config.yaml
num_hidden_layers: 16
hidden_size: 256
num_attention_heads: 2
num_key_value_heads: 1
head_dim: 128
intermediate_size: 896
vocab_size: 2048
hidden_act: "squared_relu"
norm: "rmsnorm"
norm_place: "post"
norm_eps: 1e-06
positions: "rope"
rope_theta: 1020.0
rope_fraction: 0.25
qk_norm: true
attn_scale: 0.0884
bias: "none"
tie_word_embeddings: "early"
parallel_block: false
extras: ["value embeddings", "hashed n-gram embeddings", "capped logits"]
init: "uniform"
init_std_qkv: 0.04
init_std_o: 0.00707
init_std_up: 0.04
init_std_down: 0.00707
optimizer: "adamw"
learning_rate: 0.00101
lr_mult_o: 1.3
lr_mult_up: 1.12
beta1: 0.9
beta2: 0.98
lr_head: 0.0219
warmup_steps: 229
schedule: "wsd"
decay_fraction: 0.679
decay_shape: "sqrt"
final_lr_fraction: 0.0
batch_tokens: [65536, 131072, 262144]
max_seq_len: 384
doc_mask: true
train_tokens: 666900000
max_steps: 5046
dataset: "wikipedia_en"
Each number is 128 + 32 x the weight over its row's rms, rounded and kept within 0 to 255. Layers, rows and columns count from 0. Numbers have three digits each. The size before them is the row's rms in percent of the matrix's.

# layer 12 MLP up, 896x256, rms 0.0617, rows 809-858, columns 0-63
100:154138120174102125082106153188132111134118078063129176181143184139142095084114118137140116070142143167098086101154121113161105095086093094124133166132097115130088141135139081164028108114165132
097:169082146111138065117071120158134104160047164090129100176146149072157079166157180103160064109109109132084113141161154171148104141213179059138168127156078116108113162115105146122123139056146116
099:091134101138153170093123087183154131133137105037129110146061083104109095093158112127150086054154121109122096114098103145089167099143161126084178086126144127102124172163159137100119168060125134
102:129169155162086141086142141076129040138096074140103168137114107117127183099093168094110088140063099102124109114086100165119080194165148127135173136134125181107108134103091149163066197143139145
105:137102145162079154152151118125095098170076179150131184164089110124142077147182170102152132073110096157130119142084167126122084175148127139149148176117141140119149144195122157170122158176225062
104:184119140146140170115185075094115100133050110157075125124092045135085150118149091155120107118098149126130080102125152134157092122132091137096149066134142060115185118112156178197113104087133105
099:086073076184107120143146150127183094116103133095175077132053144079092161138193163117085101111080110182152112119173099144172095165113098099133090102049075108148159166159132113099138120133088107
099:131111099124099143120131174138144122132111138091113122093125099123059084157120138096190115140101139197098165077136142120136122093118097119138156143146122093121176102073131159125102076130161095
103:097144105149132151074119146103084086165089122134144152136144045131112090081176145143104087173095146107058091128153136101115144109147160149097118111152151056092191090095156084119125172098098082
096:084088144131112113116134147149135122159113139099100118189053087127132142091178123079078152110095138162146138139093130149190155105141202151108091127139073115143157150166109153166077136034176113
102:062111106146117081106161112167158105145059116113128178133084141123175175156198129144106088103094124102156104098144092162105191074148151190125233140141114171103213151095129151097104103092137173
100:121125163112154107080104087100124150140105143086119144172087111126084102128140200104123103079159100153130106131138069090167090131096132117131172165174120122103124120093083141120180119123089121
098:149108118145128116087151129127140116138132194088083156112111135120087131139148153100113176120119170203073126131158138120120100197177174110140081099116181074170121115133108133165123153116126091
097:066120086144138103091105122085135087127155147138135119127130160086088141131128101132108089110122129116163135119119164191127087095150117137153144113131108182141195189094088062167118160151143141
098:108172102116151163099102147115163111105036105149093140179139092110104085110152155076191144133161131137101138133129111132105131106094135122132177144139137158097160184072104125178117110085150140
096:104118123095109083095153156132184135154141137171107080132155114113105100152136111127145107141148097185178125116047148145070162085104121133113190121168172132116128164165091158118091146051104090
106:129173136176128157101161068147186145157137121156132137161080106085154143124176146138125085166086105117155102108126172156162123170151117148087083162154150115133136173099129180174124170162140133
105:088139109127120124148189110104089125116093122169112160140137110143150119136142099097117097093105182156171143099089065084190157191138121105059153130126150158165124172142067154111136151128152126
098:094115159148115149114088112102173111122125185119093133149120144111136050122140115081171162089080116135147121124158148099165091141092162082104109076150142090121156191120115073152084154098113173
103:113062101107192127085153089189151125144145184181118142143126100116100120155150149125108141065153192121167188111115161134132134166104126090149167157089120155114161102139098121136113175168170137
112:102053124163114122103130135097140095137093159095154150176128100135140090102141159105127119168105157157147135098181143167135101142129190142149157133055130179126136080102110074173122146117170167
099:079169115200176129123140140132156103149141186094153120168097063129099094121104129072155127095119107131065147118181159096083165137100114060088160103099126097097157110071106215080161133150124167
098:123128065133106120154107094171132094145111132124080151183093159112125130131149151101126092108105090167140102131118138114101139151137130121113104176113122176083138115108070155121102139135147100
106:174156044210116129078148062144146142152103115136135134124148163125137135110155094140135117120100062125071055118146097081135088117129155152132164154091130153119130135142157089181114137122127162
091:091152090222093203123149069152125143139143142153078119111108072132131107112154133108101157129145102087173075109159063146108100119140190140076091179152098114145190194135104108199124124131125109
100:131160184186133115088189181142130098154086141172077102173079132089101120136184206089116151063080065140110122135127137163133145164166164132138155093196089083137132133142117123192106126134168114
110:112083128158132111073122099175190098180079094062061107129187177090119150163175086082132105152137122160117134131133126078147202178137150094082155185058112127154175146110126120153109155112178153
106:076115149123196136109117181115101145127138128173124107093048106073069144114135087133171144146123118160084116101109099141172156096206142114100118109083159108105080173111107126135147140128168076
093:067153103120178132123127150123125099173104135111090218126134112109051107107175123150135121124089110157109140144125054121158163139120163045122141119092113083000135157140108150133115142113109129
101:106121129105195134116154108143103062166085112215107121120082135126116072134099095113191170159074098108083114113081140148094136145124097121110191146134173189170171158179110081137152117120106059
095:143135193140147151094101113184125104187116117136099140173111133143058174108182146109086138120144123143151103108104161125180082130171118104130237141136113119099151123077126164100129092085084128
099:118151153147124120095105130115121132122119108139062123085124078081130132084156172135151120108087122136124133138058127127116132104159163077165097141158147168106174148116098124172150145059182103
106:106119136136151136145083126177156114159094092122151166138146099120120091095121146142165149112126154113132149094167086186140122105114154137138172151052086160122164166135089151151144116135160167
102:150166155133146201097151132173134141148103160069106214152161161157091107114165136131123119089099140174140125139109120137136157152137182137149089098159120165064148152096097121158138096128188135
094:116103128157131151149122163123164093142138182129158212097108134148113141118145120114175104090133084153187068101135183121130140107136115140151130088118131175138100119158108135097196148118137070
090:104072121169072121107140158162145130091103132214096184169166052134124091104208121117151107115134092143113107119097158121091157214121158152153119097118109174121175197144128175093068119099167180
102:074138097083116097116098136103109106165114176104115098111079118127089134143162183104105108187122092133102106120118127154141122137159161171155139134087101102113185141087104062118093148111163075
111:037122084116137162118182130120140124132096163133100170157154074140084162129168094126143134123084100143156094113163114117124133126162169149161110147077164119106123108114152102142136142157131158
108:103088084153145147108133168121189133145106140131146157112137099145157108118202138143097168134121103098161106087148151143185118150135159161112075119157128091154160213186108132154102144170172093
118:149148115146157101080113108101125139121094162113094177143126087106102123097168120084181135071136144150113119100197133157150120157097170112143143161155170168131196124114122107129162108099132125
094:123137195102158102122111087089142075134187170114104167107172091125016100124152123119100089137113180144128134087152111186170098109124094149140092103104081133143176099164125135128150103126142100
106:131093096178150168100107131125131130125043172083147091156114103091105112114179117151152094142128119121057079106130147128118157133141179115124108118114123174134136205114097170129181132187195104
106:144103109099101131124120118157145078144092130090179161142122156073093154101165110115118103065124126213155166126127137128164143095099134089082183117122079132142157121123080090132088181088166082
094:132097150149103119123113106147150062126074146122091098148116100091135152099141148105148128160047134211138153146142183114140121123142124113130164164105145096101155135108086087179120172073150115
097:166129074109119186066103132137125093130120138093138073138119056102111132152181069133099118156122165175112100134194147032167118131103140114146167162128096154107154170123110140108068159132132144
094:067157119145112137131069182152157071134066135094104170103131064112089126083131133092178165102118127151168115131144107194179139144160118114100093064195067113123165131121118119162091117087143120
101:145121123158143115083089118157097108113123181144089130156122130083099060147158066129116107160117099210120123119117142154146138150131159099172119105108120115133130147105140090161113162179122094
102:070193099171150129130141102151105079202080141113106097120118106083103139117137074122145136113064141148168140114144084138161146132112129042142146085075048105138143108110155162105131138052194127
097:070124124134094082046129080102089135130105149114151173140129124134069174107224118118096117115148155120127173101171150159149125117090211091176075085118153135134123150125143092154183146078173126
116:080089185163120103083102118197124087147030108121065164160127165134103142099146116088123100122076182130166086128115139118232200095116162139114162145070146150137104115118129117187150162147126157
# layer 12 MLP down (transposed), 896x256, rms 0.0427, rows 809-858, columns 0-63
103:090177095159143086086142154117144141071142174164111156138124130126146133172110116140178156083098112141096180184156120131119122125160138122079169118139112151110093129156106130106078167143244091
098:120154119078118094156087162125124180120061146121104123157115062073183124100164119145111097137107108130081126145081119144107085168145166134109132103140119102134156168101156160107148140102135179
103:082130139119188094162116136124102173066144136152162103150123134140185143158084099161105071132120111064124124164122097116147129172157131137110126137126098134102150132176139083120086092084137087
106:161114132152148119118112177117090195158151142119086131154130159122163092154060093108123144104094156127144122121107098131090097142115159097098161126115174161076121172203150119140151214109157138
104:110123096208111142152067186062207111153117098097144125180115080083143179131163105196148138106095113168165088110143138177161075149096131107073158096142125120122148107146157116147156097115100122
104:105114156076173130181153171090148082141058048102119097093078070125122204110066101134142186114073121148163076119111144091100119140157189120134155159148121095122123132125145111104140125118134066
097:119118077116113099163160127091123159060160097167094142141154197135145103144155116087105136126150083157111094255124117127146157104147211102091114111080107141141084139091146142159111129145065154
101:128068171107101152126148143109120104091197106124076095074122170134112101181136113116166128062120071174077196177157111153123139059185113136136143146119111079158197138096117118175154101147109160
101:134113164154115087171160117137102133064198080158161193101126122122175173140065122148069120168152115163166141162140096146123061092127125142069122119118118160186127105131153192174184114112119106
090:130129111199101120059129105105114084140113136167132190106159126141087190087089134152079164127121179116165115254130110071104110088195114210176139161140099073092152115110130136147195159131117069
103:085162162103125140097126202130080165117117096152116112172177116162176093176165128155098129190131112149141143132157141181168085181179125151093133153086123179116145184109174131103115144122101149
096:163134117161098138182102146118204189073073103168116164156109191108148141107120113124095095146162133112122106123149105094149107133137086164157083095072132141147098177098155118134158127168162097
097:185113078106150105096177148182090132120115124148131121062120110164100157091147114185159133067123082162144130202134097145120112160133099142147103082127111117115140126130082087138141103076173156
095:105143135161100123166091181120150086104084182164119073068131139163070134125138153174128123129137108113125114130099122130128091128150151122203116106100142132122173146125135128127124118126121137
098:111128085149120155127129153093093167096124111202148151138083179165129118204163138144094105103144094132146109110089142211140131165075141111157178199105162129134098109149138139104132140093075134
097:119062136073168109123111145136163093139189090138066128160135199134125062081153110123192096170093154086136134132146130131104182108124129122161120137080096101173103122148075143119120186117166191
107:138142148133129127101123164108136130113199148116138093120196125138166117174156130124116101096105126165139077154100154157177115116147157168127143150150111121086133113137146079096116155112131141
109:127191122112082131134112082092183205083162147153137143044115176139145160102097108104186085130154155121135170111100085128120123122119166112145143117084114124162137089126140152083186182176154144
099:148122152121199111178034117150138126103116119175093070102160091131133141035097145126132088136135167108130104126172132124146151199107050166140149174107125128147109125106104079139157114118142090
104:118129064129120169157092121116118151125183129140093072110145164166130093130125140127100117155128130143125239112102123092119135149054097134099097121167107090091128096102078074079142087128118093
115:114103139151114096177089097157138167114188108127175143110133147130126215149157145142161142141124149109113122185144144103165098100068087033190102128088102096175152126084145158089100112150073201
101:149107191107123127135097167087130107083141072151092136079149128156147150106131138131123150118137149131164067177077115079184109142106127129077148113182079123123203128137185131087156135171121125
097:093121117132127121164120136132148135089110091145127140168124123127113074120186092166070139130074144107143068137190129046080075120087115132140167078140031094150142090114127124062135154152132124
107:089116129114185179197101098114078101093112205092139131112125137159112138104149150162143099119146131147146123189081139187149113109145136153148112132113085129148114150120145120076138149065141086
097:153131157156164079141140116148100121086086160179130135154145097073124162065135129141124108132155145133118077090115097124087119167165122178144207148151100119102138081061149140098145134215198167
100:192151145197085133111127136122144135161125130122116097085104118125104169186066166176110166098159088177131120161153161121121184187118108118126193137134147128088087091070130122148107140173138170
113:121174093147070089138097096103152135180123122175126146166067099158119093159122135148146127153122169135146149077166165137160126155151086112085097140085146142146130086169136115104129105175154181
105:166108132110180175072155128136142157052152175170153153099164122109188160171086140133148099118138103090122127141108117104127086116190088164120167109134124106152125106072179133126104125097077151
091:145109144170146084095099129174172134184160110092128144153110140184160093098158166163081113136176142107130136158112137132094142142165086115096135134134126101234131091163070169087121147177136151
101:111056157134141140142139082117091119123106100132147069118142110120121157119107123089160160098077123071064131152126197099214096141103058090169133132108127104171144088181075135131087074171103167
094:104068193050080123098159106117094180119138137099141055103110154117151086152094126131111118124115103140148117171078119146112147127118158058168130137066128115146088188045086078148136090117178175
100:157151161149098112087055183097091141092124096114114099124161135120162108025147133127110118172132171131106112086119128115093155096167167136152173118168128092113120129127121141103065129140120105
107:096127124209144124110131166055123123105141111126062164167104093109087162059147131136061149133131160085147107068149162155130167085128115110106173094132081103101112138120159121079150141100140146
100:134130108158112144135116097150159115101101107139072132124123180196123136153159159182109179121170107101112168198139126136128115150101102152093124115097125124108110096168114108119112144180158152
093:101145130154140113092101066108100157148101108124148127105132108141147102142181070124109157155078106139121133171112140157085181140138089154174124182192131140178155120147152167137131146112163129
087:135190134106139180126161151115106104108122151126158194116102139191165160152144162182128133170077087118124173163106175128161187125134102146130115119061134174116136166120150158126085117128164151
095:104129180168104142114103093175132165116121156122083140159177170148132085157126093183126124183189102087160157244142138076129104121169107145175092174107116148114122092129114065126099099133088107
108:083121124109085180111138160099112125138145162136159135072196089126123152121134075109119165142192126120054126147147139102105096151111060098142089113181121177141144071171143108141129107152179075
112:121157163169147129123106108079114194143102179123169127099216134142127108141113118053128153236097140118120096101127115109132116183117134109123119118100196133079144112166109125105114172091152112
111:189106129137128145033075164125121150127081154127149101094143169141108150103074180218103141245211183100093130101143140109130104178164192103151113154091167129095137091117125074163111076123136146
096:146129130164132145170146124141139101085145175088158157090163164106141106099172095145056070076119173139127158069096134096169102119101193135144116141119149132130115180187090088127082127120136151
103:218184096102090118128128166125141131150138136136131128145084106120141155060151111174140147138181068141083128181160157148071123110146092081158097130133112181182172144115105107067163122121133122
108:154096078136092104167094147130163132068113052096134149103111181088132211098130146093087125136135153105118125115119121090082130167188096153109115111133129117175144094126043053135163186072156139
098:096139153144117178170133143165135157073106092115132092114075143148110157140144148107073174061133167116164086096070117163134135115141176077146168156103069085081133133122154160112084108162118133
095:102116159159172108123090154098107155162088128123073111126054144140151133112109115129125092107137094126156077119146117144110117077064134088151098103188095153137103121065151103149148121093200134
095:148156145149129158144105211206114120131091109105136136121097142118140149174097056140130160149117100147136079137151061093105177121127130142015104113140085180148140098112057106160157148152138083
101:098154121060159153129054123113085085149093086199127066133207139177111103171128107072154112225162138202119099154131157095099115126193145178169140106151121115118158087123134142141138163150118132
102:094194163092197096145144179100101125101121132162116133154152118084098158147169174109154088146157143076153130181168115180127155117121136124109118067152154114107148102146122150112136141178112154
098:130165137059144184102146105109149115101094146120159118113099131151085132109113155098108120164095160156209148136165132161093093143161155112179145145086174095152109159123116156115184157134138167
114:144100125100145159137127151165158106185061034138088144149152218139155155100128129078136190141124180140150155112088185193071170149069143081182105186037185126117130156179120100118098141092123061